{"num_hidden_layers": 8, "hidden_size": 256, "num_attention_heads": 4, "num_key_value_heads": 4, "head_dim": 64, "intermediate_size": 1024, "vocab_size": 8192, "hidden_act": "gelu", "norm": "rmsnorm", "norm_place": "pre", "norm_eps": 1e-06, "positions": "rope", "rope_theta": 10000.0, "rope_fraction": 1.0, "qk_norm": false, "attn_scale": 0.125, "bias": "none", "tie_word_embeddings": false, "parallel_block": false, "init": "uniform", "init_std_qkv": 0.0471, "init_std_o": 0.0118, "init_std_up": 0.0471, "init_std_down": 0.0118, "optimizer": "adamw", "learning_rate": 0.0013, "beta1": 0.9, "beta2": 0.98, "weight_decay": 0.11, "lr_head": 0.00726, "max_grad_norm": 0.5, "warmup_steps": 234, "schedule": "cos", "final_lr_fraction": 0.1, "batch_tokens": [32768, 65536], "max_seq_len": 2048, "doc_mask": true, "train_tokens": 312400000, "max_steps": 6684, "dataset": "wikipedia_en"}
Each number is 128 + 24 x the weight over the matrix's rms, rounded and kept within 0 to 255. Layers, rows and columns count from 0. Numbers have three digits each.

# k: layer 4 attention key, 256x256, rms 0.0568, rows 216-255, columns 64-127
# q: layer 4 attention query, 256x256, rms 0.0546, rows 217-255, columns 64-127
# v: layer 4 attention value, 256x256, rms 0.0655, rows 192-198, columns 64-127
# o: layer 4 attention output (transposed), 256x256, rms 0.0627, rows 192-198, columns 64-127
k216:164150098125123119135125132111137112162158130142138157140146118126127131172145118151135123155127113176167142076135130149132109118069143110144151134116151160160138105143135153147120108154121141
q217:124123154105125133133150126114207138084111143172126101168154115137118147143108120101139111132160174111143136120131117129129130122124113145120121116118128148158135138134084099117099132138141113
k217:119150164128115135125157148121203086124159137143128173138114084064132110112119104146189151145076130179153206083123107170107084051147127112187163088137142177129185100151144152139091117143131204
q218:130090131105126149137132150087144153114106098103115114148072112155088167110131138126114157147131110117121125124141149155135116118145138123134110127121124123124142132124153144109161152108104095
k218:121132103125133145129117135146143100112141170139149108116139137142116112152090138097147131090129132132157131095128091159124116141123123155137162132063141145144146153125135156108103117125107140
q219:112139131106155131122121143115112129083142106092098155131144118125088098129126156123109103142174111132115112129114121141088158147117147072113132119135135136122099145111107124136115121125124130
k219:140148085145075097133129135136153117155147118135134146145114092126138094140110090149164152124116132136094184107158089150120122096133131117146127120138136152159173133126125170140147111129114104
q220:104140149112152112133144169155107134124123155175104170133136102096133127138153102152143103126124162092175166116145136138131128104163124103135107138134116112152160116179085151149136121108080123
k220:119132140118142105174116115153123090126104109139125157147151138127114126154114147117119140131134153129155140149147131084146113113102148086100137099107127117111091161117113083059159135152167133
q221:157164118123105123125089137136094123125123117120154126140138112106127118148125143101123131101146150156093135144099129134155099127134118089121122111148143120117184168102122122147091158120118130
k221:134102131100138115165177100133127090114100123111127091103130107121093121120119088126105103161115130137123139144145106118113107138095152141109130139138149098105118150128101113131113138098113095
q222:124147102173086108142086141105100120148131100130156115136108146124122140129110122145148124152138145127132118155156109118175142145139157136108142121127141114131119095142128108118166141119135146
k222:147156129142123157134157129119130101155136121119111131120158157124112132109091126094156125106156126087145121127150147140123134129101097142152144104131105125125162139122129143131081159121142142
q223:119133122119106124102123125144106137140110066139162138132146120139090107152115121159097122129135151113121114108151092106142131109104139103099198136125120130124149076126113120110106106115105110
k223:153137122092145133135145134127158117134121105106105114138122140128133103131134099111143120133145162135142147126076141130132114117176143130178121084110121098072153159152131120156133159154084127
q224:139084125150118126110138182108159119107102122101117091174163105121110099144130137191119116127113183115162172107173118163159133129173128096164129123151158149106123146094127152141160154134140118
k224:112156148097108116095098142102133107124127144133096113127139116144139123140134167140129124162153112138116158094118113103097152104140092129151132116095138134158164130118138182124142129094140127
q225:117129123126158117158120142108114129097148129109138144108084112139117140103154117140112121117152113131121108108143138143118125121169132096132108149132107084141109130120143140128160111125132123
k225:145102124093116133115167128142146168154176136119119105149142140140137140126134113105108151130142124129126115148102131114114136128109127137121126121150148140111123137103119119130137119109162149
q226:136111174134121144156105127173106114143128129129110138095087152117124137118107123107092135133148118150135131159149147106119152121139105101095097116110141117135149120111115154094094104114093103
k226:135120085122139137085124125089142181100185108127130111154149123148128132105134115088113125110124146090134089173135145154113111135169124139093135152136089144111140160159129068163148109130157087
q227:157162130103075129125143146129167137153119150143112133165149132137127114140114122149125138141095145113105139111096115107157097129112119154156144112150129124131124106147131137117117144167123141
k227:115149138142117110148106126124155125125123163115115157122144097110109101154111178136142109124127119143148162124131122151140152104134096147147121115102137112128128141107147159111101175113119169
q228:152145099138116109123144139129085115151134075132141119144151135146117120126103105141107099154121151114105120137121137120131116135150122123114146121149141100114105115170128109150165122098140114
k228:144102124109112147102107128128173135138148159108153134078139138120133144128156136074102128154124134098140122100137150134158125129128121136108097142134173133130127146114117130124107144138116117
q229:157138089136110133114176123150114161122141140132117133136147140138127145108120137133120137106139155099133140112097127155123103146132125129134137129143120124133126137118155131150132146147154138
k229:108166139111100133142141131099148101110127138126124145152120099120129148119118141141171114136108120107140149091120093148126126105126123156171142100144143164143138124110144179135144131114173131
q230:149152158119185086141110136123126139141105114083130132112084127149144127141127148138145090090121100171117134129139144109111099101101136116110137120072129122138131129122127105097096111124138135
k230:119096108134131123118132104121107127113134104085144095141104135155141140127158114104104134139121130148125118151134180115150124130135135130103130153121131095143110122146121091123151144109109097
q231:137145119137105158122122131119100129128105162134124142103138149164102103133128128106124135099115141125158144153105156131113107134130116116151130098106120158152135104116141144125112095129148122
k231:106142114109139123118167085112153154113169135118125139151175061087135114150119123170157091105108110116129130094137077177147101130103142143171139106136124190138153128113103133129088142175167123
q232:115155157152152111117146152118149138096095117115165154143139142143105130179147105106123091135128140113147131139124093177140082134139110114108104107115176134107121165080114110121119120106166145
k232:102093107121124109116131097088140124091145097126136080162084181113186128112120159110117153130142091110099118132139160144163140154138146076113107121141117105109175109122111066137165125112125056
q233:145116134137128135158112155124146114143126143137131159092120099146119143140112099139134137124110136102118143117137133145125098111114116099160118110116129135100132125135145147137128094139134146
k233:122130128146135117123160136122169143114168129112138155153148121105126129140116123142161097123149143128103157105116094171136120123120147141183138087146143176159141108099115121149118121152127149
q234:128098143127150131152139139140146125127143102112166177091096109152155139177107098152105109148157116152168108128123139137101084104095157105095142118093100153155156123126102121112120094113133111
k234:127131116146173128141154120137132163064147118142096143159110162161138099170164123118121106115133131116148108141132147124125102127144132136139152155100118165104126110116144114108122104171173113
q235:131102101158124138131139142134125114138138101139147146154155128176142150142148081093132139136137136123101132112119139120152115147118120128097149141152145119130113113119138126177191129112162117
k235:138131164131114134144172106082115132103140092142119073164089143125170153148140132133133105168162123093149099119117094110133124135140146142103092125148129098152129136133122114095113122146160086
q236:147121122135122160119117131132184136118116128146101160183131122143139115094124107169165154135094138110128110112101139137138127092116139136147096104136106144165142131129131154128128133141121156
k236:110111141138150102119127131139149113122123126131114161130129094086127131125089141109167113114142116125114164114123101150103096114113140130184114123128132177117126132135128154111113123145096145
q237:160103132151139142123123137115120115153147130145149137155147134115123129140103107125163134148116135139127149139127121131123120114123145107137102139154113130124155120144130136187146135120133107
k237:132157136112127125147168139128146116139115153143096144151124117109154109132123115143158131143132135123124126145101094178148107110108138110163134114130134162116134125127103124121105121142131134
q238:132139090149160119113112148128100154117104088138145122151163124132129104121115133122126125127094107104145117109155114146113105135118139131173119110160136137155109117137152130160121125132109137
k238:121138120133132142118119144092120128135110117118140136115131108105157140125126102121152119099102133132127139124143096167121121123114122145161149127136122147134173116139119163142095163119092124
q239:104104102128143118137117168124097117106099118110121125185119129165152110093109124134117124139118105100128162158111117120133158143140109111165127114131144134096145136141135138122128103132108139
k239:132144124112088122119125131090148097151082152115112146096151111105122115109119151106173128117136144119162174105124113144093149113110134110124104091136130135149153101151150162139099153139123137
q240:134160145119134138143145121120126128137142112111127124117104125097106102137134108123152111156127139150067108107137095141138100148145114128120146106137158093126105128166140119148148111069135142
k240:130135116117102157149118160148159119127125155125114115134159142125113144108101100135137136161114135117096156164159087156144160115134140142141127124183099123131138123149143112139154161146109146
q241:118166109151140108124092144099107141161118133087168131130088169149123149134164136153132157134117125119127126109159133122113145125128122107106144093134159139113113108121128165130145093120123141
k241:082093100156143151116115183138122125103130125090107138174128101113153114131116107133153145140124143119110175122096105188125092153123147099136121142115120149129124151147132142138107123125079118
q242:097152146068128153109121150139165134147083139151096143135147139132150117135132103139140144140103107113134138096137083118100155107126112140132164138097113135136131119122154153085136123143115101
k242:105133110166166124145101122115105157124131104119130147128127133171104108125145142136126145130146128124132116106111179103143136155134125107103135118141108116110129138162150100123134154088132114
q243:147098169155094088141078105104121104106136117132148169147090091153107126169151091107138110139123100167117138138121116139152123158147111078082127117133148119126133169075093101128144136099127135
k243:116121127128158127151123141128123126125108120144123109121137145144129148136152126130091126128112138136126098155142115110134098150120130121110127132136123103113124131141118100107120125144146092
q244:160131152142143106136091105157126126116112100142127121094116114098152103145159170151116132142125110101184127133123087101136134100156079119133135145082117150177104145119127191119116145142165128
k244:107147141133084139100134125104110144121115137134128131123108157148134160151153157120164112150117133143112107150110132109141119118156163109127140125128137113073104139129139115131170105116094145
q245:092142123148157144106139148132079144149183120082106126133137134170131124104116123164138155110141128145140116134130156148140128152159145136125076123088087141113110124132117134107124134138129110
k245:117143164145133150097129122166124108155118116125160140148121114133124143141145139098141115092138100167155132113129132093110161092108123157125157141117156127126131151098138150127097106113113133
q246:150137119085123158118160185148127135135147147128124170126178127114131063129096116160187159136126145133123140121090105170103103109137155144195172093124088151197114062157143182152092120165109183
k246:137125147144130128146127128131152119140127141126118136120117139110140129125122123134152141124135133137137166123150115131130123102135123133172136132127122160127139141118131149142130133139109140
q247:107134098098132133137129144135111154147143143104123127139142115105169078098073138142156118119140084127129114129141151104099097147115119160151119126096155142152107110146124147139165099141087110
k247:163067132159113143106115121107109108153155123156089170113132113132165159155141135124122138106096131146115091135124106100113141124152131156147110157116108153125090135139144148078106115135099138
q248:109138103139139111134114164104113112193132098150154169134128149116145150128095108137115095137139112120150117153127116131176067127133121108144145180101131108124136150137134146134107172114092132
k248:150124081119133120102112156126134117118109137122112143124167159109104131131106151104150105169154142091122124135114112177136130101119123122157112083120142142108123120152131122077126106117064124
q249:101124115116136126104146157118131178101146181135138138109112110126150102090131127170126142139114164101137186124118106138107096100127106086181197132101115159072172131159127157166109157186135142
k249:112118138125129122124135114150113110099100118126128114139087127115132147150158124132101134136138114154128112152115134120146148123113146119104098141134129112114103136120108132115148163115143117
q250:148128180119126129144122130093130146164132164130132121113111129131130133179114109123120153129118135130094153116137134123147141130111155096133119171126153123110119119131103159131125127140136098
k250:120137129098149114140122132135079091121141146154146130186132147136135156095129112076114115109157130121132102146119139132119135122123119122109119095099121117111097133149150081139147137095146177
q251:136155151141129058132136144154142104106114148108111126183148094118096136149098146135143105153124131163126101083136121166116131127110142142131148133124113154142133118128125123134112117111120133
k251:131106152104118136119097142141139132108135111128126121110140117124129091129091121131113144121102111172089071139107145108098168151105106108161167128122108098104141135080121151103108166143118064
q252:132146117161133090132154144123151125129115122141121157134134131127121105146128108102151130096122145123135111079133127111161137121128127131165127137130112137083124100049151146106139166115130145
k252:136114134176129116103093150125099115127112112101184111145094088136140139126166125135126147134135111121131114165103104148138088165108138126072130118140131130111126117105151115129129126090123149
q253:143140128109117143116120118134114120123137101112143135118131120158136147127131115070101091160095123132131083100136117115155141114111106134152106130152102114140082121181099131154147120113136108
k253:142131143110115126122112160091115106168127131124159119147139151127156117127115110137127142140151166152091122134090128116138120100097125105140130127137162164123133114105141131127097112132138161
q254:090127122120153070110134127126179105109135125118107114127108147101130130112144147126121162138105128134105160108147115165144102135129163172155103119107157166167153140108129155134134134164104144
k254:118136118122141110142118132143125129081138119130113162120117117122078169126186126125078123129128105167116106112191142080141159122148125103106154147113138128108130171106161103121174137119076119
q255:108094139123119157088152100141144084142130103180161138084131164154082133128168124162096104116129117130142086172139146112163130162118132107121146142166135127139140097100109115115122122124135121
k255:159175127100102097125162166118156130129129122117135119178146133113122070101086128180153151130133128130124151116098097161147105121120141131155139083114149157144136102128164157162113127180129182
v192:137118096172199102118110152111158097123133139145140135115164112130143120107129097123128128111144160199146116148106152151140098127131139128115112106128095140138105138189129138147109148127105119
o192:137112130120175122136122143105143136139184150088153117094124080149143130131092105115106125128172111144128122154105129114111092156142128156124121111096100149124108137147094161169117150123133153
v193:132105101141116121128135128132152072139173108219119095147164120132150138072118147179108166118137168120144078140096139135154100158153174080140108114156116155121137149148102130127125141168158101
o193:149134155119118138151135116130175112125129121125111093120103130174091132097089127190097147126140118150121099141143138139182070133122179151136142096152105129139155145117125152160131160154184117
v194:127126187134083121176117142174115111143100145137134127130107150138160142145138115147090132120071096078155146118105130099187111093127094139132159115109095135168141106100115147122153154141147151
o194:142080141151109133136125151077145164139074116133126100154138157117099125142150133133111118069108134124136150112134188140111122092103129101119128147115144145147114093133123132121127061183106123
v195:162151107082078143125111132107121125141124086127136103128113134097130119134091192135124131102158117106098126143111134146148155122178167123137126090150146124103119122131116130100127109105090151
o195:147133133132135130114111139158108118113100128123086121124099186143148128094111157130118141167139131185110136153141107099174140135117147120148105114118137095143140127157150120134139137136157163
v196:128105100154124132093097166151132127073200127127139112142107080133130149108126132150129126102136135157172090117137112141130117112135154141141152130139106156112099141114125140109131135104116128
o196:097121133141099143147109090159122111126111147128130093127124139130140119135139144047190129160142155133133141135141161099163069148135130143147115102149142151139119147153128096134078164138125136
v197:134137138104160105118127083172163152083144145188159103137118116146098114126136149160137084073200151146102122159137157137118097168151117125132138140118127144129118126106134127127133137150110128
o197:117082153110094126125148105148164122121140119123130141142128089124147169116102141109079110123147133081129168146132133109156120153129117126151131130155150148131106152109111149154115179139137164
v198:172099166158101142131130129161154114162115113156104149143117106115118137156140088134131106118104134140087116142107119132102133092119105125126142174137148129152115139102075128177139075082117099
o198:135121103140093145112168125139140088174129092163151144146173170119122145143159118119141120098114176093115119151096137180152154122130135112135086159174174109150161130085148146137175106098105064